Each number is 50 + 15 x the weight over its row's rms, rounded and kept within 0 to 99. Layers, rows and columns count from 0. The size before them is the row's rms in percent of the matrix's.

# layer 3 MLP down, 160x640, rms 0.0824, rows 0-159, columns 440-479
102:57 40 43 65 46 82 52 75 68 74 12 59 51 47 63 99 77 37 49 51 38 36 61 33 53 48 38 65 50 49 56 60 78 56 33 45 42 64 46 53
103:46 37 72 50 62 62 71 30 48 51 32 67 45 67 76 31 25 45 37 45 69 67 43 66 41 53 36 39 52 40 36 57 63 61 74 53 63 29 50 38
101:52 50 30 45 48 49 49 25 55 53 46 64 49 41 90 54 15 56 35 48 31 62 69 50 16 37 45 44 69 57 28 46 68 51 58 48 54 29 45 78
093:70 79 39 71 61 73 62 30 63 45 65 65 42 62 49 76 62 29 73 58 49 44 42 55 43 36 39 38 69 44 26 66 65 80 43 37 48 60 55 63
096:49 62 55 69 42 47 23 63 54 56 62 59 61 50 45 50 45 48 53 55 30 66 48 56 24 65 42 63 59 65 47 43 30 27 69 36 47 52 59 56
101:62 44 55 56 40 37 43 43 42 53 42 46 47 59 55 47 70 47 31 56 46 69 43 51 47 45 47 51 41 67 60 59 50 65 42 73 64 75 33 21
106:56 71 58 59 54 56 18 69 35 43 31 74 48 34 53 61 37 68 69 59 72 50 52 41 37 74 52 58 40 47 54 46 57 41 24 15 57 69 39 26
097:52 19 50 37 55 65 70 50 61 28 28 42 71 22 47 66 62 72 31 62 30 49 59 41 35 72 53 74 31 63 53 53 48 59 30 32 72 65 49 63
104:72 74 37 76 60 59 58 49 40 41 26 41 42 63 68 71 42 43 66 78 64 49 69 27 42 59 57 65 16 49 21 66 50 29 72 46 61 63 60 40
090:57 54 53 64 53 69 41 60 87 46 41 55 60 36 38 37 52 40 35 50 84 56 37 60 67 82 59 53 39 42 21 55 46 45 42 84 42 57 29 69
114:82 46 48 63 63 31 26 48 41 47 33 62 81 40 60 61 52 51 64 71 62 65 43 40 34 52 62 48 46 41 48 56 52 45 43 58 87 09 85 29
105:56 46 58 33 60 81 58 34 49 57 54 41 49 53 34 44 72 52 80 58 36 72 70 90 48 31 71 76 48 46 24 40 45 44 39 70 46 43 41 50
103:43 59 45 76 27 46 65 64 46 17 68 64 42 32 52 38 73 47 46 56 48 66 60 32 61 38 45 62 62 59 37 58 51 48 49 57 54 53 41 51
093:38 76 73 60 44 50 42 31 55 51 53 42 49 63 48 49 49 49 60 76 61 71 65 41 32 54 61 49 77 42 66 37 46 47 36 17 56 33 27 47
104:46 37 25 35 41 48 63 26 44 53 56 30 40 51 66 41 43 18 56 52 84 44 39 40 49 42 53 51 72 65 57 95 38 16 63 55 29 56 54 26
099:64 41 52 35 53 55 43 72 44 83 23 48 41 59 49 53 48 59 82 34 49 56 38 63 49 56 64 52 37 49 67 48 46 54 44 50 73 48 42 39
107:68 27 29 57 39 56 47 30 57 24 51 67 23 45 66 65 34 44 73 48 45 49 38 55 57 61 38 59 40 58 33 46 56 47 39 05 74 78 23 64
103:55 52 52 62 62 64 88 59 25 27 41 39 69 43 56 29 30 54 36 04 54 24 38 39 75 65 36 59 33 29 90 52 72 62 47 37 75 33 44 72
095:48 34 44 67 30 54 60 37 42 44 30 45 75 54 32 34 34 63 47 44 64 65 37 57 54 79 42 13 59 41 50 37 51 41 64 73 52 46 34 69
107:42 56 54 52 46 52 36 42 43 41 41 48 43 42 36 64 40 59 69 35 21 35 44 35 42 48 58 62 45 31 46 68 55 51 34 55 20 31 31 55
101:49 31 33 34 39 56 59 36 38 57 40 73 59 46 62 66 31 19 65 31 50 65 30 57 41 18 21 22 33 62 54 52 44 37 39 39 35 38 21 52
102:73 89 54 42 65 62 69 50 58 57 44 32 50 82 28 53 60 29 68 21 33 56 57 32 52 36 69 27 41 51 42 58 23 37 56 78 29 27 62 79
104:58 48 39 38 29 51 48 59 52 56 59 60 43 41 53 55 77 62 31 48 35 66 75 48 44 65 51 45 34 41 48 37 77 41 54 26 37 51 59 28
102:51 59 20 51 49 65 63 26 41 34 48 58 70 31 79 19 71 56 43 45 47 62 58 42 40 42 56 35 43 50 55 44 45 85 62 66 51 65 33 62
098:60 81 43 39 54 42 68 51 66 37 66 61 69 60 57 39 44 26 57 52 71 49 68 67 62 47 53 69 00 53 53 66 43 39 24 28 68 70 31 56
099:58 79 42 20 77 33 60 50 80 23 42 54 66 50 44 79 40 42 39 55 41 54 45 50 43 33 59 59 31 52 31 47 32 47 43 65 43 51 71 73
096:76 53 41 49 26 54 60 29 64 41 49 64 43 37 45 29 37 58 40 44 40 46 44 62 40 65 65 50 37 45 71 51 44 42 32 45 59 49 29 27
099:60 55 67 46 48 39 44 29 51 54 22 59 58 63 43 76 51 36 63 41 48 45 81 42 77 61 42 59 43 38 42 34 58 48 50 42 67 36 47 60
097:42 38 44 52 54 43 54 32 46 11 41 44 46 52 68 42 20 53 45 59 44 40 46 33 46 39 65 42 64 31 62 40 45 58 09 27 34 92 64 61
101:33 38 23 35 89 42 33 28 63 41 70 52 41 70 35 47 64 35 44 48 55 33 83 43 48 55 57 42 47 60 41 52 36 54 56 75 34 57 39 55
095:34 65 52 77 55 57 66 43 63 36 26 73 73 50 45 16 49 41 34 29 58 54 56 37 47 54 45 51 57 35 64 35 47 59 66 75 53 54 32 65
100:43 56 61 59 61 32 27 40 34 30 59 20 50 49 49 65 51 54 23 46 51 46 41 44 45 36 83 32 57 37 39 51 72 45 45 52 50 40 43 46
103:36 44 61 55 34 40 30 50 62 43 37 30 60 60 62 49 45 69 59 56 76 65 21 45 51 54 51 52 65 48 61 44 45 57 51 37 44 18 58 48
098:35 50 67 50 53 23 46 51 61 29 54 33 66 43 71 76 53 61 58 26 45 60 46 56 53 53 37 54 44 85 27 57 41 46 57 42 32 43 66 79
100:19 43 65 58 53 33 31 66 58 64 42 50 75 34 26 68 48 76 62 45 68 80 60 63 61 40 51 82 51 70 56 41 58 39 45 66 29 77 49 71
099:63 59 31 40 54 66 26 36 27 54 75 53 87 27 43 82 45 34 55 33 44 52 63 34 41 64 42 44 53 55 39 30 46 68 26 45 46 33 69 78
097:27 51 31 57 46 40 69 33 67 68 67 42 61 66 71 57 60 46 42 62 55 79 44 70 62 44 37 36 59 52 42 77 52 72 41 55 11 58 25 46
103:53 33 44 65 48 19 29 51 43 40 54 25 66 49 52 74 24 60 41 49 37 56 34 39 33 47 34 33 59 57 50 41 77 53 64 65 47 70 69 88
094:34 49 29 36 62 62 95 73 31 27 50 45 54 56 36 71 74 41 63 38 34 61 38 63 66 46 53 31 47 69 25 56 46 59 35 68 26 25 58 45
099:41 39 53 26 36 46 45 45 63 32 32 64 54 63 60 55 65 42 33 58 67 52 29 62 64 48 44 39 72 49 77 47 48 65 73 58 14 53 52 37
103:36 40 69 57 26 46 59 65 60 62 90 48 67 59 59 49 88 71 43 55 55 64 51 45 20 57 48 71 75 30 38 39 25 54 51 73 61 32 45 62
100:33 57 59 20 52 43 55 81 37 53 70 65 52 63 40 61 33 66 70 64 29 53 48 46 42 50 34 55 12 52 58 09 32 52 60 67 56 28 57 54
106:59 82 67 53 35 46 57 62 30 46 50 34 22 50 44 48 32 36 25 71 63 24 48 47 27 30 41 51 38 23 33 58 29 20 41 50 32 57 49 46
100:21 44 37 72 46 60 24 41 42 62 83 38 37 46 49 54 74 54 43 42 29 42 51 61 58 34 51 58 25 58 36 24 71 44 53 35 41 59 45 42
100:52 49 55 55 35 39 41 69 60 53 47 48 36 60 45 67 31 49 62 74 29 33 46 62 59 25 47 52 46 60 30 50 32 48 52 60 58 46 78 54
099:41 70 41 45 62 46 69 62 37 52 15 48 78 64 53 52 51 80 62 55 11 45 56 68 47 48 42 55 53 50 60 57 77 41 24 59 41 77 37 48
099:58 50 43 19 31 48 42 62 45 41 38 44 63 22 28 80 27 49 34 55 52 43 50 48 48 72 75 49 61 41 44 46 57 57 61 66 58 51 27 55
098:71 58 68 51 54 69 68 43 49 50 29 35 52 61 32 80 74 54 18 60 45 31 51 36 63 43 48 48 47 40 55 63 12 55 49 54 31 70 52 72
098:74 36 41 47 34 29 72 51 44 59 79 59 52 45 45 61 57 26 23 36 57 45 78 55 47 50 58 32 40 56 66 26 59 44 63 67 72 50 51 39
105:43 66 30 35 45 25 62 31 26 23 30 61 78 50 27 44 66 40 32 51 44 74 28 48 58 58 12 65 40 50 58 35 81 24 51 27 88 52 70 37
104:32 62 44 42 47 47 28 48 42 50 29 71 19 58 61 47 30 77 48 69 37 70 66 32 48 65 45 71 39 51 47 43 57 73 50 58 52 58 73 37
100:59 72 60 57 63 61 62 71 73 54 61 93 68 45 44 28 46 58 42 70 44 48 51 82 40 64 38 56 55 35 60 36 58 53 46 63 55 44 68 54
098:57 47 78 22 66 58 51 48 53 59 42 80 50 67 50 57 80 59 54 68 41 57 68 61 79 29 67 37 70 42 59 28 60 72 35 45 48 52 51 40
102:71 51 27 31 34 66 59 34 34 51 63 51 33 31 66 43 68 55 39 31 68 57 62 36 38 65 37 61 56 67 58 56 38 96 76 57 54 58 12 59
100:22 39 78 44 37 38 41 35 40 27 54 57 66 37 34 34 32 68 33 59 23 61 49 53 60 53 45 65 69 51 56 53 57 71 59 46 64 63 48 27
100:54 47 34 59 80 66 32 73 19 47 61 34 47 66 36 50 60 69 42 61 41 36 51 37 52 48 52 37 66 47 58 49 50 51 25 75 40 49 52 31
108:63 53 46 33 61 61 51 22 37 36 74 73 90 31 53 22 37 46 57 35 44 56 52 66 47 42 29 68 56 59 50 45 65 59 40 48 25 66 16 43
103:68 69 53 40 60 39 51 35 32 36 85 40 36 59 29 51 59 36 60 53 36 56 34 56 54 44 40 41 19 62 31 42 70 58 45 30 36 15 76 66
107:70 64 57 53 62 30 39 06 56 26 73 51 27 35 28 65 25 45 39 53 44 28 58 42 64 41 56 43 33 49 33 55 54 56 67 86 43 56 56 64
099:55 58 58 63 16 58 46 69 47 70 70 56 50 60 62 68 49 34 61 63 40 49 40 59 58 34 52 39 27 55 61 36 37 47 46 42 51 48 29 26
104:40 54 46 62 85 53 65 58 46 18 48 67 46 43 60 60 66 42 75 48 37 32 35 53 50 51 47 27 50 52 58 61 58 50 80 53 68 56 33 56
108:61 54 40 59 36 70 61 60 59 49 11 62 36 45 44 51 47 58 43 26 10 52 35 35 59 55 37 37 47 59 73 60 35 71 62 47 43 23 48 62
105:51 49 59 59 48 71 47 42 55 27 24 60 60 39 45 54 60 53 42 54 42 69 43 42 37 36 61 86 63 46 69 62 58 51 60 43 23 47 24 48
100:27 52 59 57 50 53 74 46 55 65 49 41 51 49 29 70 50 52 85 59 54 73 41 78 60 59 42 76 49 63 42 47 55 51 59 50 51 40 32 59
107:53 52 45 42 40 41 52 59 60 60 41 56 63 52 28 43 56 49 61 46 36 62 56 66 55 16 57 37 28 79 71 29 49 68 60 45 15 48 71 62
094:29 42 47 46 29 65 45 52 60 67 73 44 31 35 46 49 91 55 48 69 30 60 36 20 66 52 49 66 40 55 59 42 24 53 63 92 37 69 40 54
091:54 52 51 54 39 14 36 57 61 66 77 49 68 73 74 33 25 56 43 38 22 43 51 48 82 56 31 34 60 50 39 51 84 09 30 69 49 43 60 54
102:54 59 91 42 56 60 73 32 43 48 29 50 73 49 51 62 62 25 00 55 61 51 80 49 90 40 54 42 35 40 49 22 55 67 65 30 40 34 61 57
102:63 37 29 63 43 61 27 35 34 42 52 51 46 35 42 51 33 23 16 54 55 55 64 58 49 36 71 52 74 57 58 50 69 61 52 67 44 88 52 45
100:29 44 59 53 45 61 36 51 48 50 51 59 50 34 66 63 66 59 41 51 45 57 70 61 57 35 79 45 42 46 56 45 68 54 68 39 29 35 21 40
100:31 46 72 32 30 60 40 33 72 52 58 33 65 60 67 45 18 63 47 19 72 50 82 62 25 59 66 39 52 73 62 62 54 34 61 51 48 49 24 67
100:52 50 35 57 41 32 48 52 47 59 36 41 69 18 53 43 54 48 60 60 54 37 69 26 10 37 37 52 51 41 44 53 57 63 64 36 49 84 33 64
096:26 47 23 25 33 49 50 81 65 54 66 45 51 71 55 45 41 42 33 51 52 47 36 46 65 73 79 47 51 57 54 40 62 67 47 12 62 48 51 44
092:51 48 35 52 91 76 48 60 53 26 37 59 68 59 68 54 33 32 96 21 68 38 47 45 69 66 67 63 68 46 53 41 53 62 43 41 15 53 37 50
103:26 60 70 44 55 75 65 47 47 59 43 43 51 48 71 52 62 55 45 69 51 45 50 48 42 62 55 46 37 68 45 63 48 37 42 54 57 53 67 62
099:32 43 49 53 14 70 60 33 38 69 34 25 25 36 64 39 35 52 52 41 52 58 45 32 51 57 63 95 67 55 45 58 42 59 48 55 32 74 58 29
093:69 52 71 61 45 65 43 40 39 22 42 38 47 61 45 44 49 61 89 44 38 53 68 38 44 62 47 31 43 55 35 61 40 58 21 68 46 45 42 85
097:43 65 32 64 21 51 68 48 47 37 55 63 69 33 56 25 64 30 34 10 44 63 68 47 21 72 43 52 66 47 62 66 53 62 54 57 33 49 30 43
096:24 49 51 22 58 23 69 55 77 78 53 63 56 25 58 63 78 61 45 56 52 56 50 65 69 43 47 60 46 42 55 73 38 39 36 44 65 63 77 65
099:64 42 61 56 38 58 55 50 39 56 46 65 71 40 63 50 52 55 39 48 41 42 86 73 53 27 35 43 44 51 57 53 43 42 35 49 69 40 63 45
101:54 44 57 58 62 43 30 33 50 55 34 46 39 28 41 49 44 40 63 40 38 52 52 73 39 29 57 42 44 52 36 50 50 44 29 39 52 53 20 79
101:34 40 65 64 67 45 29 61 24 57 51 41 48 51 53 44 57 59 39 57 50 57 69 57 78 48 43 52 46 45 39 53 46 43 54 62 24 55 49 43
096:57 60 37 62 77 65 35 57 31 64 54 05 25 50 43 78 66 49 56 39 54 46 32 23 48 52 40 54 53 70 47 42 40 39 31 43 43 61 27 70
098:52 60 56 60 43 39 32 35 68 42 38 50 24 00 36 56 75 40 85 53 34 48 77 40 44 54 59 37 38 62 29 39 38 25 23 45 66 65 69 64
098:44 29 35 70 59 46 66 72 52 36 71 40 54 39 60 39 14 42 31 47 71 25 65 54 49 39 65 28 46 41 64 62 63 68 40 19 79 64 50 24
097:63 78 46 29 58 61 29 36 43 74 51 39 77 55 37 46 75 61 38 50 51 48 73 44 47 37 39 59 59 71 40 26 54 52 45 46 28 23 70 44
099:61 81 52 61 36 31 68 42 48 31 61 43 37 28 54 24 37 58 54 42 70 62 11 46 58 58 62 73 30 45 35 52 48 54 45 54 36 78 54 70
108:46 38 39 41 24 67 59 54 81 60 49 51 50 65 40 57 32 57 52 58 43 68 63 63 61 27 48 33 42 61 60 41 39 47 71 55 26 38 45 65
098:64 71 49 41 32 46 16 40 50 75 26 59 44 53 54 29 49 60 66 69 56 50 50 37 38 50 44 46 06 33 72 58 51 33 53 69 35 65 72 41
094:28 38 27 32 63 72 69 53 60 29 44 67 60 76 50 48 47 49 16 36 62 49 31 65 46 40 65 24 37 53 73 48 62 62 82 59 46 60 78 51
097:55 38 58 50 51 57 60 77 56 30 18 24 26 48 53 41 40 66 53 50 78 45 53 35 38 50 77 43 39 26 51 33 37 20 51 60 53 41 37 51
099:38 44 52 56 41 46 16 39 59 49 33 02 56 43 25 41 49 49 48 52 49 50 28 63 45 37 61 35 09 69 51 45 31 42 55 60 26 51 36 68
093:44 52 28 48 49 53 51 53 42 55 51 65 39 40 19 68 27 56 60 67 73 29 78 35 37 38 42 36 57 28 48 49 69 65 41 44 30 57 39 42
101:41 23 53 65 32 41 55 72 68 42 38 46 26 34 68 45 49 61 58 54 57 38 53 36 68 37 71 82 19 42 46 71 28 50 42 54 46 63 49 26
103:73 27 58 43 48 66 56 29 80 64 45 62 58 23 66 47 49 26 33 36 13 51 70 64 79 26 46 62 35 54 48 35 39 59 27 73 66 84 43 68
101:72 40 44 67 32 54 19 60 66 14 48 41 50 78 37 53 46 15 46 60 63 82 43 68 32 70 13 41 47 85 54 60 58 72 47 60 60 87 22 54
097:45 64 40 28 33 50 41 80 52 65 56 72 50 76 53 55 29 49 49 72 23 51 59 50 35 52 52 61 68 69 69 56 45 51 52 60 44 53 44 49
100:60 57 76 68 67 41 89 35 71 45 37 63 58 39 57 59 69 65 59 49 60 36 55 44 68 69 73 24 57 49 53 67 61 34 40 43 48 49 24 45
098:55 52 51 47 44 48 27 23 51 14 49 37 26 44 55 40 44 62 12 40 30 41 54 54 62 51 67 39 38 63 61 42 48 22 31 35 53 67 24 53
098:29 49 42 42 40 50 44 62 44 65 74 55 52 40 65 29 32 58 03 62 44 38 57 61 18 49 90 76 62 56 35 48 41 26 44 54 70 28 42 47
102:43 53 63 40 28 55 44 48 45 57 47 32 57 53 52 71 38 40 20 39 34 55 57 02 68 56 55 54 54 50 89 14 44 53 37 45 47 33 69 64
093:43 45 67 42 54 49 60 54 79 29 61 56 34 49 65 36 16 52 54 21 68 46 78 40 51 39 40 61 50 30 42 61 34 27 44 48 27 59 39 72
094:62 52 37 38 61 58 36 36 57 53 52 51 51 62 81 69 45 46 37 42 58 30 50 42 41 51 41 30 46 53 48 55 55 24 63 34 59 34 57 18
094:33 35 88 53 33 53 25 50 59 56 58 52 33 40 59 62 41 36 24 45 52 41 25 42 49 52 58 60 60 47 24 44 38 38 48 39 48 65 16 35
095:66 71 86 45 49 58 59 51 58 36 44 41 64 23 56 83 45 30 18 47 61 49 36 35 46 36 35 58 63 66 54 22 52 55 44 40 26 41 42 47
100:51 35 41 38 62 48 57 42 34 58 41 29 51 32 38 44 00 47 61 51 67 67 52 60 30 74 40 39 40 63 48 31 52 38 55 44 57 36 64 60
098:33 48 34 58 42 53 56 59 83 54 29 28 68 70 44 23 59 44 58 32 40 58 85 84 49 35 64 48 43 62 62 56 48 54 72 86 64 83 49 29
101:67 62 54 59 44 54 51 47 52 60 41 30 45 42 54 41 44 44 37 41 15 48 49 80 50 55 56 64 61 68 51 46 37 52 64 62 44 55 54 34
102:26 27 57 64 62 56 62 33 57 48 74 58 11 53 48 32 49 99 43 32 26 55 82 48 45 29 60 60 41 46 53 52 33 63 44 39 52 63 65 52
108:49 40 44 46 32 31 35 37 56 42 23 45 48 42 69 14 69 42 65 47 61 63 73 53 53 52 61 38 39 73 71 38 39 33 37 60 72 38 38 61
093:28 53 58 38 63 40 51 36 40 45 51 67 37 62 66 44 56 65 45 61 36 65 41 66 70 36 22 27 46 43 56 44 43 41 64 61 45 47 68 90
098:48 74 46 53 61 49 31 77 65 74 52 18 51 89 56 72 62 36 14 19 49 47 16 66 53 70 51 47 77 70 52 32 23 55 47 51 27 36 43 26
097:40 44 63 67 65 62 69 41 19 44 60 49 56 40 35 65 78 65 58 34 37 51 71 55 62 34 46 54 52 38 64 27 39 15 52 37 49 63 28 51
097:15 45 54 52 53 40 56 50 60 43 30 26 62 61 69 48 35 16 57 66 60 73 33 66 58 82 08 36 55 64 42 35 46 38 46 46 49 44 35 36
097:50 57 59 45 19 56 36 71 64 55 49 67 45 44 30 68 41 33 62 49 30 58 29 47 55 49 24 47 62 49 24 42 94 34 43 61 69 52 50 44
098:29 34 56 45 37 59 79 76 54 45 59 43 46 38 67 41 53 41 58 63 57 47 54 58 78 44 46 58 47 23 46 60 37 56 40 47 49 29 08 42
103:28 30 31 32 50 78 70 55 54 36 44 50 23 25 88 42 39 56 49 41 24 37 83 76 44 57 22 23 59 71 57 45 87 61 48 45 32 30 35 56
099:80 49 51 22 53 31 56 35 63 13 63 55 55 25 38 64 33 47 48 51 47 46 61 57 39 42 59 43 37 47 54 46 59 67 37 46 62 55 66 42
095:55 73 61 37 91 41 59 67 49 52 63 76 60 59 56 65 41 56 57 49 42 49 64 32 44 82 52 48 34 73 13 42 63 54 41 30 37 59 53 42
101:45 45 68 71 72 37 38 64 44 37 64 53 46 52 57 42 52 36 62 47 27 58 43 67 48 64 66 56 50 29 36 53 66 58 30 61 80 43 63 48
098:47 42 28 39 56 40 36 57 54 51 49 58 70 47 53 40 75 23 60 55 50 45 65 45 61 45 45 77 39 60 39 50 36 28 30 65 58 47 53 27
096:48 66 63 37 43 28 46 58 57 45 38 81 57 48 41 42 69 38 38 45 42 81 43 59 56 57 52 32 36 79 38 37 59 72 59 30 48 57 68 66
098:57 39 39 38 43 60 51 67 76 69 49 51 25 80 36 53 58 47 28 33 57 44 92 45 40 60 69 40 23 41 60 27 54 48 58 46 19 65 59 61
101:70 70 62 74 72 67 25 36 54 52 42 60 81 71 41 37 07 48 52 33 51 24 58 45 57 48 49 39 48 63 50 50 64 60 51 47 41 38 54 57
102:44 54 36 74 61 38 42 71 20 61 26 47 44 22 78 38 65 45 59 58 36 28 11 32 33 50 43 59 81 61 65 39 53 65 64 34 23 17 39 47
101:68 53 55 34 68 62 31 43 59 56 54 54 69 46 57 51 44 51 45 42 26 66 50 54 41 72 18 23 16 38 57 62 55 54 28 48 52 63 58 25
098:50 55 61 48 84 46 73 47 64 38 67 51 31 59 55 57 41 43 60 48 42 48 21 38 64 42 72 55 33 34 53 32 30 61 33 66 55 42 81 95
095:20 17 52 46 33 36 70 61 25 63 67 65 40 43 57 40 59 75 63 58 55 41 37 53 57 43 47 58 33 54 44 89 54 30 55 53 42 47 48 50
100:76 44 51 32 52 45 56 79 42 22 46 43 08 30 27 58 66 74 54 49 25 38 63 49 26 58 56 46 59 42 32 56 71 69 49 48 63 61 56 74
099:66 34 38 69 63 64 89 66 54 53 51 46 35 68 71 35 37 12 58 31 53 50 37 67 81 33 40 32 68 59 67 24 73 67 54 47 79 20 60 66
095:41 42 43 29 44 54 54 28 72 49 40 47 34 73 55 35 41 21 34 60 36 44 51 57 47 55 72 46 40 47 45 55 65 52 87 70 69 58 46 81
107:54 32 34 46 46 46 59 24 35 79 40 53 54 70 60 54 42 43 55 68 27 29 44 38 34 54 79 44 74 52 40 66 39 79 53 53 36 53 41 55
091:50 40 54 51 39 62 43 49 51 80 38 72 63 53 32 48 40 34 52 61 49 51 53 42 47 59 43 67 52 54 17 40 45 50 64 55 84 31 51 59
102:50 27 35 45 74 49 46 50 39 58 46 61 61 28 44 78 61 43 52 76 41 70 50 46 30 65 50 60 33 46 52 42 60 63 60 67 76 72 63 51
099:47 33 57 78 72 66 40 50 72 48 39 36 41 40 48 58 42 50 46 42 39 60 63 66 39 55 67 39 51 47 60 37 17 45 49 39 45 55 46 76
103:44 27 58 57 67 42 39 33 60 46 52 53 31 57 33 57 67 49 56 44 58 51 48 37 40 46 65 54 43 42 58 64 50 56 53 49 55 46 62 87
098:64 60 54 40 38 81 28 86 22 50 44 44 57 60 21 59 29 60 33 57 36 61 75 54 28 53 52 44 42 64 67 56 65 85 58 33 45 45 66 44
107:73 36 61 51 51 54 49 50 56 46 48 43 57 33 45 46 37 53 29 68 32 57 24 41 54 52 66 52 53 47 37 52 53 55 39 37 48 21 32 55
098:45 29 49 54 42 61 34 24 52 46 48 42 69 54 47 19 93 39 38 61 21 33 50 56 36 32 52 75 56 39 38 42 69 53 37 30 77 46 60 60
101:69 62 19 45 51 58 55 70 83 73 51 43 44 18 49 43 47 59 21 47 58 61 30 42 42 50 65 36 56 53 50 77 48 75 34 80 59 53 41 64
099:30 51 28 65 42 42 49 63 30 47 08 41 56 54 41 63 40 26 44 27 35 67 52 55 51 60 51 66 45 54 59 58 67 25 68 73 37 59 58 28
103:62 41 54 32 59 07 82 53 70 59 18 55 46 37 44 47 57 48 56 58 57 72 75 69 40 44 68 61 48 66 81 39 67 56 51 34 88 80 59 52
102:48 30 55 53 80 61 40 62 61 34 40 51 18 41 69 72 34 21 65 63 53 51 26 36 36 54 51 49 62 45 51 57 38 36 24 84 49 49 51 66
103:50 59 52 58 48 42 33 46 59 63 19 73 41 67 44 48 55 64 21 42 46 68 45 68 09 45 75 39 59 81 26 58 18 80 28 60 53 78 52 52
102:59 29 51 48 48 27 37 48 54 75 69 52 59 50 71 31 37 37 72 51 42 47 84 41 68 50 41 49 59 55 60 49 41 82 57 76 52 50 17 68
106:22 56 83 41 53 46 45 69 53 71 64 31 57 27 51 37 35 32 57 40 48 56 72 71 55 55 52 56 51 54 48 64 57 70 70 58 54 43 54 23
108:46 32 51 67 83 32 49 28 47 38 65 70 54 35 56 75 46 52 55 24 71 38 64 61 63 40 44 51 42 58 46 70 43 41 43 12 89 39 51 65
106:21 48 53 67 69 89 61 31 35 33 62 83 66 99 40 61 30 44 81 33 45 58 63 40 48 38 35 33 56 41 63 52 56 62 55 30 55 51 55 32
095:20 58 34 53 31 40 38 46 39 51 38 42 36 38 46 66 44 37 46 72 29 67 53 42 45 35 36 60 41 65 64 40 59 69 42 70 33 46 55 56
095:41 33 59 31 40 75 47 65 76 49 32 70 58 38 56 56 65 34 54 57 64 36 67 64 46 27 30 49 39 63 53 37 46 70 51 53 32 71 71 36
096:53 41 49 59 58 53 22 69 85 65 59 55 43 31 57 72 32 74 24 50 54 44 58 31 46 37 82 47 49 41 58 09 43 60 40 56 46 62 55 30
105:44 49 62 52 68 52 48 58 34 82 47 59 28 78 65 37 41 65 61 55 46 69 38 58 45 44 62 68 72 62 42 47 21 56 72 47 68 39 67 38
102:51 50 45 34 65 46 31 42 53 28 62 51 47 32 49 69 71 47 25 38 61 52 34 37 33 51 46 44 44 48 48 35 35 39 36 69 47 62 85 50
100:34 46 38 64 67 55 46 25 48 40 42 67 28 22 47 42 56 53 38 73 67 70 51 49 57 50 43 40 47 68 58 55 51 67 52 76 56 51 67 42
093:57 43 40 30 72 68 18 36 33 45 32 55 29 73 33 63 72 26 24 39 79 46 25 50 46 94 47 65 77 57 34 24 55 45 53 52 08 44 30 62
098:43 52 50 32 49 64 54 40 62 45 23 39 48 87 34 57 41 57 16 65 36 52 53 58 24 47 51 68 70 50 65 55 43 65 69 47 38 84 57 73
100:52 41 53 61 58 47 49 39 37 46 46 55 54 58 32 46 58 50 39 44 32 63 56 69 42 46 60 59 64 41 63 68 51 36 67 50 33 38 68 80
099:45 62 31 53 68 60 32 59 31 81 54 70 52 54 56 66 73 63 58 38 58 73 13 58 65 73 32 42 73 47 74 50 46 52 69 64 53 44 41 51
106:55 50 50 69 76 35 30 65 37 29 30 56 53 63 52 33 35 37 59 58 64 69 55 42 37 60 54 27 57 66 20 52 83 62 33 25 66 40 67 24
104:49 63 67 49 15 55 20 51 61 62 49 19 58 39 29 56 71 69 49 40 38 48 69 48 59 45 52 40 54 35 44 26 49 64 66 92 00 25 54 80